From a checkpoint of a small transformer trained on Wikipedia: 13 heads of 64.
Each number is 128 + 24 x the weight over its row's rms, rounded and kept within 0 to 255. Layers, rows and columns count from 0. Numbers have three digits each. The size before them is the row's rms in percent of the matrix's.

# down: layer 4 MLP down (transposed), 1920x832, rms 0.0263, rows 162-192, columns 576-639
# gate: layer 4 MLP gate, 1920x832, rms 0.0272, rows 163-193, columns 576-639
# up: layer 4 MLP up, 1920x832, rms 0.0265, rows 163-193, columns 576-639
down162 099:145138110154176140135120066101122154128103110081126115094123125112111053163125132133161124087102144135122143107142132117126100124074136150134113133177105152101147168130129100146145124102127092
gate163 100:142132091144113140167125152127142172138159141126114136083127098121103099137136127111131103125109140132103116120141148149162154148147142130152154163142146092184174156122137126147122115129099117
up163 100:122104167103111130147123126106059129168137105102136054100166158127145085136135136120179113124149164152122137100135112159082098111152142173104135096112158133136096120154141121156128132130108181
down163 101:131124136116104157134207150122162089141110106107135143121121142111129121079151141121129100128109218106147143136082125161108124144147155139094102095118128119158139102149108113109098122135104143
gate164 107:128094087138129112117158092155174080169158146139134144089104127106137171170148107150116103084131129140090155100109095111127122140139060134152095176108134081194147130131077127156123135136113115
up164 106:147106161121143153194154064108124126128127128153131137123140110125115153109180155113125120124120125130150097136101125160136132145110075147162143142130150137111115105103163133156151118114155161
down164 105:163134169056130152149144135110131155104131121100128122124118090139104152136168100077118135098116163157121109149126112105113098126166119135171141111092127159143117073159183119091102125172118149
gate165 100:102135106116116121120152132095140143074139066150159150141145162135089123118173108107114133118177083116133114135148153147135142103160156083155080145127145094138101090128088138105141140147123128
up165 100:161094113119125091173152084113137131149135128156110152087128174174138144109075157134151136145112139128123114068168120166115080138124132132104115101130139146112122106133154095110124189129076100
down165 101:117137097088138135148124118094125122092140109128143129121113152121091164114148142115124118092126154162157111150114110138145153129163160121157104138090124096159173102114152143084120126120158125
gate166 094:117120112174141137126139122148144101117149127112127127101101115109109092137112107116165130131134121160079081125141147130121161154093110118152112103127145101168121111114117163134103123146153087
up166 097:136095120148147131180151110111174113109106122080110138103139132142115146134084155135130129128149146118124114148131182101102142129105152112125131130192088101142187127132149159140122178159117108
down166 096:085167114133132099132121121153169109145138088137108135130149133151124162116118091153146133112106129126157138158157096148125129097162125173111119138145091110085126125141110141166152144081083157
gate167 100:136152177094110122155080106110142159124124105126127170109116127177109163139146150103148174143131138094148110160189127109154077083110082110123136099121119158125118125170140134116152180127105156
up167 101:136155135100108142112141106129118190056174136145172117078072141125156126132146117121088120098146132162159109110118113139166108116152094126139138142108130113165104164136119177119193152131113120
down167 102:100139136095117153129117156123152139145122120124084132092103122182163120129092165101152149105161145137153144141121153136113184139087155138141116125084112108130172162132115097138169125146147151
gate168 101:188146110095123119083139125129130129140128102084104169101130143151141137133127120097141119094141091114115144165173170090113152115138116134120128154120165071129102125113111136146155210134089114
up168 096:131123139142098110165105127137167146139152138166152129097108111125091110130119168141112139118103137153175107128139143161135159142120135127173139117114151139147138113114125158157095105127161141
down168 095:142133107101096142090098126138155088166155132118111143141109089133115120139137120125113147122135122139096135161152118115138121121160102155145129117138158087149122123128139182133124134171098113
gate169 099:105148144125086114118122084133136109129142143106144135121120101108100157128176135124164127133114084126127150161162149147168140131154101127068138146142141095165163127129128123078113127098138137
up169 104:167101112111126163120164101102140108123147138116158087114146112162147154125145150137073091136109204105130106134156101094109131179165149111070150142108130134131119132138114139146137193120135128
down169 102:106097154137140107128152138133091130102158108146150163123131144145156106103150169137139181115109130144130117111174101116118184110128168127124156143150161144123142118094136121112151148117126143
gate170 102:136086118127135120118110141137111124127134149137123132169167174137128142133091079098139109127104125139116132104115117161100097096106125178108102126179147141100138123145131113085117143125087100
up170 103:158139115158116098102156105105092142157130134096155125082084142152032173131159153176145133121150144103125106117125135126160138150113173108091101108132156129162154112150136146170120118183131170
down170 101:134096120119141097128104142140161089150100159094154108096156077139141089126153106126149100166118104138186140146115157099136131112179146088109158143115137140137148108140098064153115098125112132
gate171 098:081158119115158161157141155111186151118161171113143121075118115112140129107082101112104140137112104144137161157133148151176150109142155101116098159109091103171155088153093153127124165162127140
up171 096:149091157182116159153110132105139112134096141153098188129084050140145110141099113149130158118147134117140141106119154138153124194149118142125128104146127122109118093129140156088165086155169140
down171 096:129122134115138147140152139140136101145134096109124143102112158112115153110169189136144150128097130172152146154083107114103112132099105097073133114116112140123137139100125138067120115139141129
gate172 100:190153113147164131115096141067157130111106141123112119146106123156130135104149178139179162160099090125129127145116102085136147100153111171149114080154131124153107113119119138127117084118116119
up172 101:084074132122090113138125102135147132125127118142106144111115170117130165161109176130124122131100117113111116126132132107136152131116150102096142127135127160119110160068126134123126110138104152
down172 101:165116145142106118183145114107129092109102130139116095105121140157097113154141102155114144162132078111118153149145138134106145141118100157144124110106134108143121129145104131143155131107115082
gate173 105:113108100133196115134110100128141129108177132063109111105163135092162134160108127178144162074142088188108141128128129128141163153120120129133104139120122083148117124120132117163135150168170152
up173 104:089150126144113085114138184118136129141106086137108103144099125117155095138129123138115174120128118128130138100139119093153148121167170176127102143135120101137123164121119154126119107134125102
down173 101:110182112143113153116131128136135127149142152162112170127144132132124147145138126169140126092117111168141142115115140126190132133107138139130173150168113120126152144087110087127105154111098137
gate174 101:099175136117100127107148133092132134203151094126131139117132095111111144131113120165161064081100139123138124113130175157182131081096134130142111168146131151109121156134101147180120147111054125
up174 101:094133094143123134146140165145169082132110138135136136099142105147139161147129117150120164125164107112191146119160108156164126143177066159135127090124091104113117158119123125132122074116148143
down174 101:095102129177139092154099152123105129155157135123142177125124114140145185133138138145111129112103152088155161121130118151181110125092089121111167115130108104137131150156113102151116122137099118
gate175 101:114190146149157151146082155114109136110128122127126134161137121114118123136095114111091113108128104110107121158140092168120129102096103161112106107118128145137136154134099114113135159147128127
up175 098:166146113108122122114114131143121118145134130096155140139120120136158164132105146154090126075127144153135137101121115127166126144098088120148112128140090097152140156102130099108123139129131088
down175 100:113138080114127092122136152122119119139128084143154132122127134178098093160134140138141152131112129154130113162131138111138115123147153117118154102086118102148107070123131107167102158199090150
gate176 103:095164141097158157164155152133176161087157126135092132083102098127125111129166122100156108104145099181148125162116154154118125077095117128141129119116124135166143178107135110145138124123120128
up176 100:126126153100085098145134093107104100153146102107111142126150124128107125155150119153170124124161127112137106085157114128146108111137121157153087159123115122117084133122121087141111122113150131
down176 101:144115150109107119112094091130119137130129151110141110099183146151091144129132129160098157171167109198150110175105099090149073122138143101110141104155120087108168128114143121141118107088141103
gate177 106:110148120089130147100100126124151148130148171147148153175125100143111149110168148093120105159108129154149131123146182130131137115133122117083152119100115123096140114144081152114155126131121162
up177 102:114163103147076176109132153171130046107122097119172086146142135043073129102154157135162156135132148119184151112113123098145106101132155118135144089130085154123125127106142112139122128114131135
down177 104:130100152117151137169109123165082128162123077130137144141093099118119166116134144183152111128122119115116139122156152110124113110110094115117137130132107127133092126137147116182092130121104121
gate178 101:122141143143102102125162122138154124130168138106142147101147127161156104144138134087105116160134123112105128164135143162095144116131121170121164109144126131133083113178141078134140137147119106
up178 100:145099099131110187127168122121120075109141136185107115138108167104150111144124109130107139138137107160129126112155136162160142127147146153158140124119132094114082134100133131180163068146125115
down178 100:133094179139131143127154120137099118140115108094146112124147090137062164128153156101161089145130146097130136087107091091134129112107097119112143111138106121142146123135096091095149157081125156
gate179 099:172162078112128092107120124140167127109156099148136151147127167106142119135102145155158167132103127127106115127106141123126105108103112111164117132094110123117127148071130159136148126139115124
up179 100:150086117105130074170117136138135074090129114147088112124117143129109150121107113090082123126149098106126129164098127094113137167148132092133120146159105157105125071153146168141091122105136125
down179 101:115058155116103111122148143122164142135117172182129152132077119116074191131165125110146120098125118122112140142118105163123111123117097166111134093103155134134136146170120133099121146126123128
gate180 100:106112129119152138127113154147127117135114130187148143093101155096102097140143125076109148111159121115098146102135131140129124139158091129133154137103145109163140143156167118092134100158156145
up180 095:153143134121136117111157116141125051104116110107107131165099082125153138098126112155133159105126119128127139116124131095157113151127092162162113161125097128147140139093091182149102111098111123
down180 096:140139111112184107149136139091167143107109139133141162128114170111153130119137090113096135127122097113124141124181152157100136159156092096112132171118132124193128141116139127141161101114113173
gate181 095:125109122158174160117137117116132124115148072161063124099139141120137142082125142172150122092149182080115119151153177139134112121133126120167130150122132151111119100104198076112134129128126132
up181 091:134094122138169111119119179156131090109132158146113157124104144089145146137125124155134162103143120145133136127074152115102146121121114135130118088122125121075140096146130118078132160112136110
down181 093:155129111130100161152157109117102091119113143135130110134150099097139156093124086105138092151154124140120124102156143123139141137122117118122169096103127130159075110102160115174116094134161141
gate182 098:092105150116116085146137113122146164156117132129142142142120145121126161120143124116143103100105133130135133164198120144135104131159114093118120147119108170117166130167083124129117118070152154
up182 097:126156127095121161139140142100140120134105140147131106118142166183141138148120126147131130138142130144128081110109136155150115102125117140155101125151137073136105150143113158142163128121134127
down182 097:107149127159097158121071161147107131158141150147109091137136106128117111132145130130098166169160095137130146104121119142128115099142123104099149108101113101123121137120157152144185101180126117
gate183 100:168175115143124140108173101141161122082130079133190111133113102105133116123149083163145109136130125150169142129150174181105122154120136157147122158106174126099160073114119104121134117156111166
up183 105:158127105171135098148137120142134117144103118141096101143117148065132127173105101134130155114142138133122157128138108156145103096162118123118072092129141132124103124150145133159135140148177139
down183 103:115093126158129117116124145085125147194129137114111116129139158120135082117149099144128210106147130150131189100114119087144147076146184104122119135152123127133153139120096096102131121129133115
gate184 094:111121106109123108097136111120113138125131092138109183100083091112139151176114132143171144147133130141109123097157112074132124099098111128123140110099134119108031155121143113139125095115095121
up184 098:109107112174108112104102139138168147136131167135141139155118150147116108153137133067156102120127189103127139146158091128121134119109147097126139133140134108135112215115090156095128146082140081
down184 096:127138151111097116154134144129090142115144130146141085127141071150129148176128105110126101126150136091090136129137124086112126136118094091149115171169119129146127116108075136149131128117121115
gate185 097:100133131115127115133109095187174124109114122114111130165123108173134133126127094181097137109134160096134190133164151123101164160097071141146096176132135176114072156159133154104125123102121125
up185 097:113111111106099107111119086149173141145104157134128090097115186127110127099155167096138135132154126135163137103163109158146121121104119131107105103133116178112145106141144116144128126124135116
down185 099:102123127158145155131132141108119119154173135140110144119114110122128127135100118120142117165115149157155123157115135181131126122129136144097147146143121124140139136130146144148177142138080162
gate186 097:138110119171174159150167091103128138133128125156145148105171137121064128117159136150135088111119147173108145137133143148090118139086127133192110170129135105131142112137154109137122159116140095
up186 094:100136124121125104105120146143137102132155118139129146140114170153189143082125112140109147120073141134151127105107107083180139154138117122148112127112123133137109126129129150103126123110083141
down186 096:146139108166142176131126109134129087118113166144136129097128142139148145134170143120118159127118099164140153112120134104118128141122150129163145157161150120147115091098101139106116128097124080
gate187 097:101152128106144135123134111099146124129129135083104096090177128143129178175143172098120107131096122177131123160139133099143156103118137150116133151104108141138101139145120108121114146146154151
up187 099:148137069137118117124147154145129048108096120098135120142110102136156153120095080158174106146108087134146138113117135130125137110044120120158174110101109094118090114105109112155088156140127101
down187 100:130119109154116125129146131129126154107105160108152141135110101162164120136103158118102166115137127183148140150129166149080138152130150162123154131142136148112155153141112131112144105136150111
gate188 098:142138140126100127093134113167139116094148106122118099119153113131134165184113161106166141179140092118123115112128161159106141115094160142097120141163100126107124176134132139130095084106104124
up188 095:098132150096153127139110087127169107172131123123121134171110149154132135103145145143133164126112140126104158110154137098108137173151103092110121134093166160131143114153101138130135185106134095
down188 095:126128093125103095108077119158121096088158099097155123146164167193156142099098143097094116135107099108109143131160133129088121138119111098105086135125133119145137128137129128125139111136154097
gate189 103:140131088106105126126142103112139159166185149136162124100107107127105162116138174095147170129122167129118108138113080148081133120114127144145132143107120134126132132109110103105110124171125087
up189 104:099169180139119126145108117153153132093118159116122092170128100098116162144159107113129125181104098144141147107089097117095153122156201142096127087090149110122108063126146126109148138155108155
down189 101:148143108140119148113161131152126138121154103135116092155107113125098113130132117126149123149094094129156150107075161172169130151139139153128120114115154131097113166143104121150137134129134127
gate190 095:101107129101124135158134112138154137080182081136138165107136096089129135142124120123164161149129111126118163134138131128101158151156078100102125160111118131213150150148153111101169116109127121
up190 100:140183102130165152115132141122141132156140126101125100145111181073146086127138130131114114154149153120113162084127106142118129078160111122094132126113118115127133087137113169107132171162166112
down190 101:115145114108133114128093142135135142093102158121165102142126111104105134085155114116110101152117132160120072128117129109118137091107129140119137105157109084159122178111121126124158119123151151
gate191 103:132149101151149129113155153104154112136138103112124123137125094123127087087100100119142169140117165145136130093068105136129176105126139097103109140115146116162126106145132146133120124113092084
up191 102:129148140151153116142114080151135158099141113100153106125150085113103096136182104107136147103092135144142139136140109143102126162139128158161116134140103123109134104154101147160115105119146136
down191 100:120153146143157113148108137155135107104125083166131115134102107091139122109174114119101137119118166154128106168151123129120119147133129152129126153117119102122177181195127103112092131131092119
gate192 098:143107096106115136123138147138146172131139135148099152122099126141166136151129108129084120130095168119148128122129117134130104096170101162112120059092141123145126113087134109141116135107087123
up192 101:141111046130140135183162138130139139110110143153120107114148143069149134120095122100130157146111072126127141074126117125151134088136120139131114099129141125132110160124133133123125084150159142
down192 102:083106186171138141149135134121148082142105169145103146110133139147119101139149135126103101156089145178145080147114100124150178149080142112082143127098146114095137168129098170128093104107071141
gate193 099:126175136130148114151154139135170134153174117110125166108131150136099073141124109096106152122150123135129152169138111136147135146110172114131096138097165122097151148131104098149144140181095076
up193 100:139177155127092123158155098125146154156125128114161121107143124196153140127154156149147170103088104130149145164134155109154131158127108133147121132092141140123117117099129125132102168102141131